config = dict(
    head_dim=32,
    rope_theta=10000.0,
    init_std_o=0.0,
    optimizer='adam_variant',
    warmup_steps=433,
    decay_shape='linear',
)
Each number is 500 + 50 x the weight over its row's rms, rounded and kept within 0 to 999. Layers, rows and columns count from 0. Numbers have three digits each. The size before them is the row's rms in percent of the matrix's.

# layer 14 MLP up, 256x96, rms 0.15, rows 68-135, columns 0-95
093:425389575414574528504451508533465566484502466504572479499457581391527560528573559530491428520537513545494604515482489545518556420501463526455549549618475462461563489457429478537478483431476472522564509464550377514546503539564556464460433523509504545481527433547467538521578502521539452417
102:500544580492492548423492511570453537470568465471486506499484498531439455477533497431513426517498469421497408531547543520587484504461578414519506560449537515494454477584609546477635572479627512510505521448470507478525475551502439511462496495499436491564455605454564478453563526500418570603
097:586485564499567516515535522423491495539529502569518586502482452500513512450389518528529527513507506489411531587539496477490453582538493452442535539515558556518536423472491534537512528489416565521571531469548498478449520572661385586543461420463467496504551405528431579503492514487592488455
111:516448556372571462466519496556473584399532449528477479524482563534476580554515510618509595464509553589502479408490491524567474492522451483471487514525512537454422519504509440471443423474488461528570580506464365601486628521508538450459565534495457493504533479525513511493543537446504556540
098:545461475476488556515542442482513497520526491568529515495491466428523547613508406501487517551511468486434538424440527467504552515540295472498500528554477455512386501593512534490494503504559491441478574566462403484460489427538477566509509519513457535511473424484408486504445521653542491485
099:534477514482513476528518492493448538526569506515542521449502546436494433494694444427519570560536463527572560493475523472387553448491482487478478598455500484619505463565499498480370445432534518509476499476471576421434453471605473576459512498494441542472501454536531491529497499464510430431
114:381533517488542544479529541486424535519440547387552493450473473489439372457460449505461470551519473517475444528504452506443349470385586422527462529479499468548501447470552479477531469494500491442464399431526536522446548535464496476483564570500543448465462532524593523390567522497512499515
094:494569469470390505535577561417575485468454521470488500539595437476565486541550505504488521484570469524428535556459546476521517561485553516544536501444487478474544541534637572550482599452459576467494486476531438440542579530478451515542544439430608633529458477537538450447481550531487540517
096:484434477586541466416351526432463495612438435510468503509493449424519544486420482561570544436526505513463527457446520534494617514533522534514558393486479525517510524508479457487469546513569452455505539503529549484497564415369388500501435518497503435522528495433415509526452477560511484539
118:490505553490528580503558425628486486478451558423424521412445442508547501471554463502570540434522497455493472460526523534527519467538563425494462529522504539452454509575447478498468521479502387521513553629503608409524568563479577526464513498457386410504501526535423472418479487529510502554
097:490539508511527584473524474496529494576463492535458487458544453403533530535570561422394501484516510460502523560475523464475453529641452549452469481485489460516498517510526526450486384520529497573437604514429313469498438481531486561463515509501473390528514462435515451513548536606521532500
100:375519448516433535484524590396533426521527513506593473516556463515462494476487519441417428551465509395349553480491520523583459536503462515444505506512545521408507489531539514479456422498480482513496497462578498557407472527530490523447492419505503612605530543494427488537504539549508491578
100:464493517524452491451497391486526425521469493534529521448501539539430425450444508542532379399450489632479445449520587503489539456464575600464482458505515509513516569562482494482501489536441450511558555608562541605423437464451449390494508472488557501498500430564543521477471557511544525493
093:513438460479523481478502396440555508444484461493563509569437445509508513496492514523519527518459483536394548497589541462491554451458549566478536496539489433492497330553431553548450595515572548482507467521439512481503455520449498583481567473508657473461503414441503503505564550587454560506
089:433594588561535535401497572526517489506521457541471517545484592401562407406571458475442496442532537487451598476450553577497432454421493512465535465529504537499496547540506538480518441549492373522596465510431523534519542479508498500557561448480506462448549552488533571456550451549416491504
098:430469582582438479491527531548504521530478620504468502521586490407506504582496491435506463465502497552575530554559404461543525495471458480538477514549523421492538481575584477587548484431410495497496454487540462533552503377572554536521504565561479455514507392470479474606490542425437540474
100:482478500534634474388504440491473498536535403570479542516505483535510417489442575549531423508520514571515510488517583517473587389498477424466546511504454521493487549558476454542514536477505499560478522462504444596482399486524446482523498397439566465523574430503515493566477426368449471461
093:450439535512526582526484527425562535447473447477585485442489580517491436461441550485457557484511575518533557570494527509447556531569533479527538525490484465549512472477479534496407445538508475523390528460439468344475578501521455489474400442457511415526577517361435556482517537545469512450
094:518385544492502408514448472485490485529475475481501518497469512581483568488570422419466519434498483584552525438589498364431467609462540505493543501389483478506475504455557594563398475439515554520500562485474506441436493473483566540537524466507473476546468582509522457563443387497522468466
097:437481514447499489408428603565508492555434546389588491524488629508455507480444492533502548582441506625489510464449430524506529436509519448513483516550478459482492452526441513517496459604468501497556507538560494465568459437556445585509475471456554500455455533500415469497358448451503491491
094:421499485520597454492407454464483578524530428472518507486589486543533456467465514483471453414535479332571473478608357466473488537457472504476530505472459525477521544439506496538504387466427479566533484465496499456514602467422452495492520434436504464542524529461490487496468378514459496512
107:407670537502602485459503566503408460476460524498456465499506525480489469414416457595431427520483514538525482557512498433507408568482475566506449547447480545571474427518569449466527471534458507513506509443440474504527414434569519440524479526529493524534480451585521507536550440384469461498
122:541489517534512444507499470465398583611485573541442511473503464522549498552503504432561477496558527584577471534534445573531521491490475458514552388562498519508522408561516549464527488467538398537539536537377534541454408497498524487445536497445478528449415535423453560534637528498547490447
107:479491549530445424535517530507542508482418547481506532474516514543492541468545498505488588479503536586507477552415504340541508548558560491516511487465509489509546329478532500485485538634503514521482460425437484510533540453485485602537515487514536422484423446453391520510479481605558439574
113:604451634453432573565575505444510455529563491543578515542462422498509543459493545415468441506485515415452444490509456562543433559576472531462414517481488409521513505479455536536508518550534547474494507484449458538545525579569487554511477521493449557466489395429409506501458561474529547602
086:534478528568420471481498535528487439479438489493502519493540540517479511524497425508421517442460484609529531403502475579529540473449426418572485506503504522566471478539439527479463420555561515446473488440521530484582562391422477461468401608412538537410419490511500473443418411558490537482
108:565609508477554481474516492444489532477574469484475507541477405440501457555505519568526446510469544517501559438518499552476458476366453555491408459498517511553406466432444522462421536492502480476504595514532471586387424484526513501435451519538509576489526508529520520430577617398476576524
114:542518521454463474601488528511511473493576555577579469507534592506580568632483584452485458484506518581511564504509559469520554421500498466519507399542477495424515489473470510511477520480465488473499570579530574553549564557604515562487492463510429549411576475515422534404458567543514555541
103:470543439467466624515467526452529535534509467510557518521431495557511559563523463555476450540506509350457456518471484543481525557557533525459529485474517439558432413529496439467574507534589528447500606510520611505598611549501468597505530463535420445505531492421528483464427469521498463554
101:378492476490491515511456548582465450529505385511409485517503475529551588557510466642474506523528500549455508541439572536508519442573445386553554470499466443517526472615526458491500552470587483528470452509539479469570426490457547572492491473495528495561455422499454506526541630522528549476
112:464514502499551481519493513510486491536428591436502548533473475486542485571556411488606535560389496546544427497538545494519504529455434407519426531577517539507521540450490446631475494496539555449542494459470530654535456589509508615466524483580570541550453520486490501478513439475574454536
089:493465391492506565630527530454516568531461536500479581516515515505528557403465428542583501475515512537471547526483502490549535546381534485549592535537484474541518410490424444568486438558470439476439509404492545549534496579509470472486519486513541536550492479578481472417568574505529558629
105:427465447593520553497470533495419477469484394447495516574487455476531426495547435420580509458518496403478439468566541418512489457462494526467419500549470413569459483533538480445489556478533557480491453491638502510572474531484514380488524470561463547578516518506594500457553436410457506508
097:481436524484564451535523587505552479587451530526544522531434488552479545425427473452504461531527476561527434488494409514466564419408452502507508444520575526551524577616568397533457484454474533471437524524398501487532497428471437460446558522519494470431487559432471441527450497625483491569
091:495506527487586624486473415591537487545497527504486544469476482390515482589445393526502522470456528416579494531432567450555438536529521473482473577482502486581536511421486482504495599490530552497477464571549509552535535452535462554538546552505424511467531396545396470593472529520422535479
102:528519514510475471518553545474493483488470539548469497538495489445454590472503517560525524544459489591497540447578474497494499460473548475530466377331495517415500451545460507527534556588575551468521507566504494328461492550453525460546444479520552550375456482525415511548493498575493535568
110:522486521459467469513448542580504460416528430508475460485441485555472445559421471528548484501506512391442411463412428530502416412615458621499498595466507474440468441464384532467486432505430513469486456448414520510567535495527404479546463499511454517483484545538494507492582559530473519461
104:546443488597453504463445483405450472537442370546516551481465486464476479464398590515535546493510502517422422546506546480516461456522455501453518495588509482532500460547403480464585497561534458498585482461512416583474463430538538424543482546561623503494565479483550484560516553474535406478
135:522586524452509486463468467529553387536497452553518502450521529571500450560510567447527530487515498484510506462439483333477487487411463441514515464556468483488464563407562446522512565444521481550348575491442584490498491510514521531596425394509496445462454448502559499479451481511416468477
096:491531434501483515529499488368493495443457523510473508462549413488489450480390559443473527519407456573504441582481564469495503589435414530482473455522509522570433539508382529502512422463487498494516550483561513596373491528470458481509534429500542506380484531533400528544524505435480462439
090:442471524501511378463525543492451517485462623498571499497490472508475475501525537506490548504501548585533516582524466535533399508520534411458467644462545573440539431434488593518487546451393441492493454461531387556534451511489525531453523479482564391449483475590516509462576487472502547519
088:511490522449498482578497589528585500457567424484367475496437507483511546536621480488556468558519535560544646543461537541429547530402520492445473469471516472559493470470480508458421539497503504546530543443475521517566505502460498450480432461511494423444542522400589524520405519595511479437
111:575536523495457514454444509429513533456515528527473579484433560487564503542547576523579493552530533503435465445490587421574577515420462582508414434499485569393516486517439468487554532412480533492582591545453487478508418579508478571458522538507607529453494420474452541520430520459523546524
095:534548487443534554443560397484530519449612529563482542508480453499483490517532400475425464513515539414500504565597475470605528481463551470517468527398497495453431481483411566513419417528516508502448609503502554545570453519553537420543477520502498521560496532614576520452521564493487429518
107:435492454449567419470504577446469509456376475539557478507531609496486461552472463556498615480562518551517480563466440393461487503566557578509515531491499547472474462548428472440506571538491512505473513404406502566461434558589515498443417530546499562475492547482445494555520614514482477497
096:528516513469473544437472521561479423583539445455434505516472604458504525508580483434578495455513436561502521543467557440478550414451368503522421480634502479432467544529442477529397486500451518492423468508492498550534494528596520480488453544536537582536476521536406453426484461548518412524
096:430459572499518496541461470505519511502521472470518472499545465466502487494549518555498441506535463438533457573528497546401505532473535505512569460470466507440445424514425509513480497411456488523529542517558497516448465352490541558598548582510632578537389438553452522513465441338547466479
107:554561596523450536443575472476565543424471486558504477499551472560524500488563510486485483472603486549533577500415608540560453590495618550532510482446506557501474414441517511511554459513577478492523533475530551450519487594526462477485459485502609541489547514446569508525350498446571511511
123:465605385528514476543535457514506521570417569518524542521518444533462404460397562456467524515523488382553475549590456425470452467521527492479577478443461530496513502439505514517541382587510476538495437500436517448390510526506447550551561565500513441445448488474518545547471454486502598470
097:542456445509489505515503500438526343507542495462584508512512446551483557496482548545588513458524495559480475446604414440566501582535443491520422434454482526475455491475395521526482528577481446415531484435544390475466511403485492447533454516523434452393500575515445555547452539501526464471
112:496513514592500589541564519462499457521524482442517483542555496373422513473498479548480535566490516610528538468458534485463473523526553540527463517479475396481497461472438469472537456510477429459531506487433342468542483425546547443426472404552532411523504457484543539567585612454554547472
093:447567598459435552419548502513490521432579563491448491524514462482472536405448489529547547620498499527449466568515494532447478493453566511491536475459530541544430459434495539470492470582408504499488553578453508563488545398536437551499557494501545461472613457519483494448499580630544475576
114:546572454488560544618375567550431589439442586505510538410408466569484543491634502456501403441491466479493453419438593571498493565514535555528500565553510536482475530478502539450445468510500480520456488399485526483540481536473439423481526514510452435524541562492503504490525477454501496522
115:557514476509471540561462434484577507469544509524387534433505431506457538422477551479521491534620473430445549538495514475524553454496385485524454578543503577549468630407475524450561428534519484512564535449467513459499582542460500443462481502553462491586505550532533503487615443536415473468
098:477526512390438468485631563498604516536427583472501509495422578508505460503526491440479546563484488571524478545530479518493492516408529429445541504494474512408453497519542592535575453469446537465488409527446520492508412560421461459486467521551463437447396456488571497497597432481459555485
092:516583495489577490378503559421502407537440553458431508510491558441531383538523559467482470482522486539468503505490430452458481536508404398508450524558494542481471459534563566517462536519426583439454456453520617562491594478564566533460523492519564487394467475498512532565507453511473561515
103:471457506561529452516529433503534541492530462523486471471507600555534458500536433471436545489570529394469486505588508487514523575406410485474519566564526466426527613337504489475426453524464406538478452510545498509562448580468522411515479466458417462535539448558516456454568496493486529554
097:530539458507551487330423430487501481585575446481414545507460422481591426441545502511469468541539519502523597529545509488470458503514410473501460487538475576414529553531625615449491486515520452458514561431526481507519498494545546486527554459502504539484537475474490545556422503403474574513
098:573417473605483534516531495566451575499524633547413552459460528445498422496465556494476477567481477477566491517567534465513444494464444598455470604537463444481530514505505451518475597497538497495506548593542423430584577555463568477500489535466479377495493477510526462552551487526458579476
103:535565536518519606468495425556508488557588444516471504471493477507471451534509528421556451492524431387548555524404563453483496545496396532532414519401531476514468547472462485492479558464458510518506615446549506435561540541635481557507523464573472558474511534467503528533467394566489447559
109:368467528408505587495453457470540545517593478509457478482580444508457458565543509523585510502479494430525463547565437556425564585516504509467532488505486591527506544449480495544498466390522587528551571465603521476484481425489487574490532516506496551476499467467541512560629472583504408526
103:520453462530520443514517537466540480497489478440492572541452427517492561437552507473571500586435508535489585478582523528461421497472431552490459408477500513524585438509465465468491399423536517507643518511534598557435402426541538498484513487492533465403524499543493503612490524456601556535
107:463560525504486537450406425476532545535517520553515513424550487518448521581497483402480454451609483465459577524466532414477464413584537488517421433441497566554458491485590585532480563518564590498537563472508591492415437558540436513499508553498540545458481553416540475428457465500518476550
098:420517530526385559471473496510461531498513454439443482519505437446548440508390525540391514563379495612515548541498477532542554559558546435518545449538498490547519451551483435552579534482497494526577498428573599540538501455560514600493461456518542578472472564485466509473523427551553519519
099:513442405609462441492479527575510489584446519503496510456529480472478613511498449457596513492467457536525469493469555471545504499408457562499471394563486541553580671442470425521430509500547552517476562545519548516493545458452484504554494530522494523508422397497439499451444471478487595533
106:551447544503523446443517469577459497485489437538461466447502495559414591575520559501471418524548492509506496452492528525562484525528493516479488542522486438566471594425467554516517363480566479485508519511407462430511406431510549421508463507500501549520540636369434523516575499409553509492
097:511377397564433459511495538564517402517513383489579483528460501479401478549438474494502496578544463520479486490531557514391505469597555562499410419381487503586588525559429460505495467510496478492510481481511535600439513461487505470550473535519527472546431447506543486524568502488519565493
096:552588559459384536559560561466477444484528530522472546461479421515515603471464463527584505506487456467493432504411505527496599462585412511572498473484485516516551508559528520496509474547518420519575463504472446560512585553566465552514398555496464483525462501510448497469567594524609546595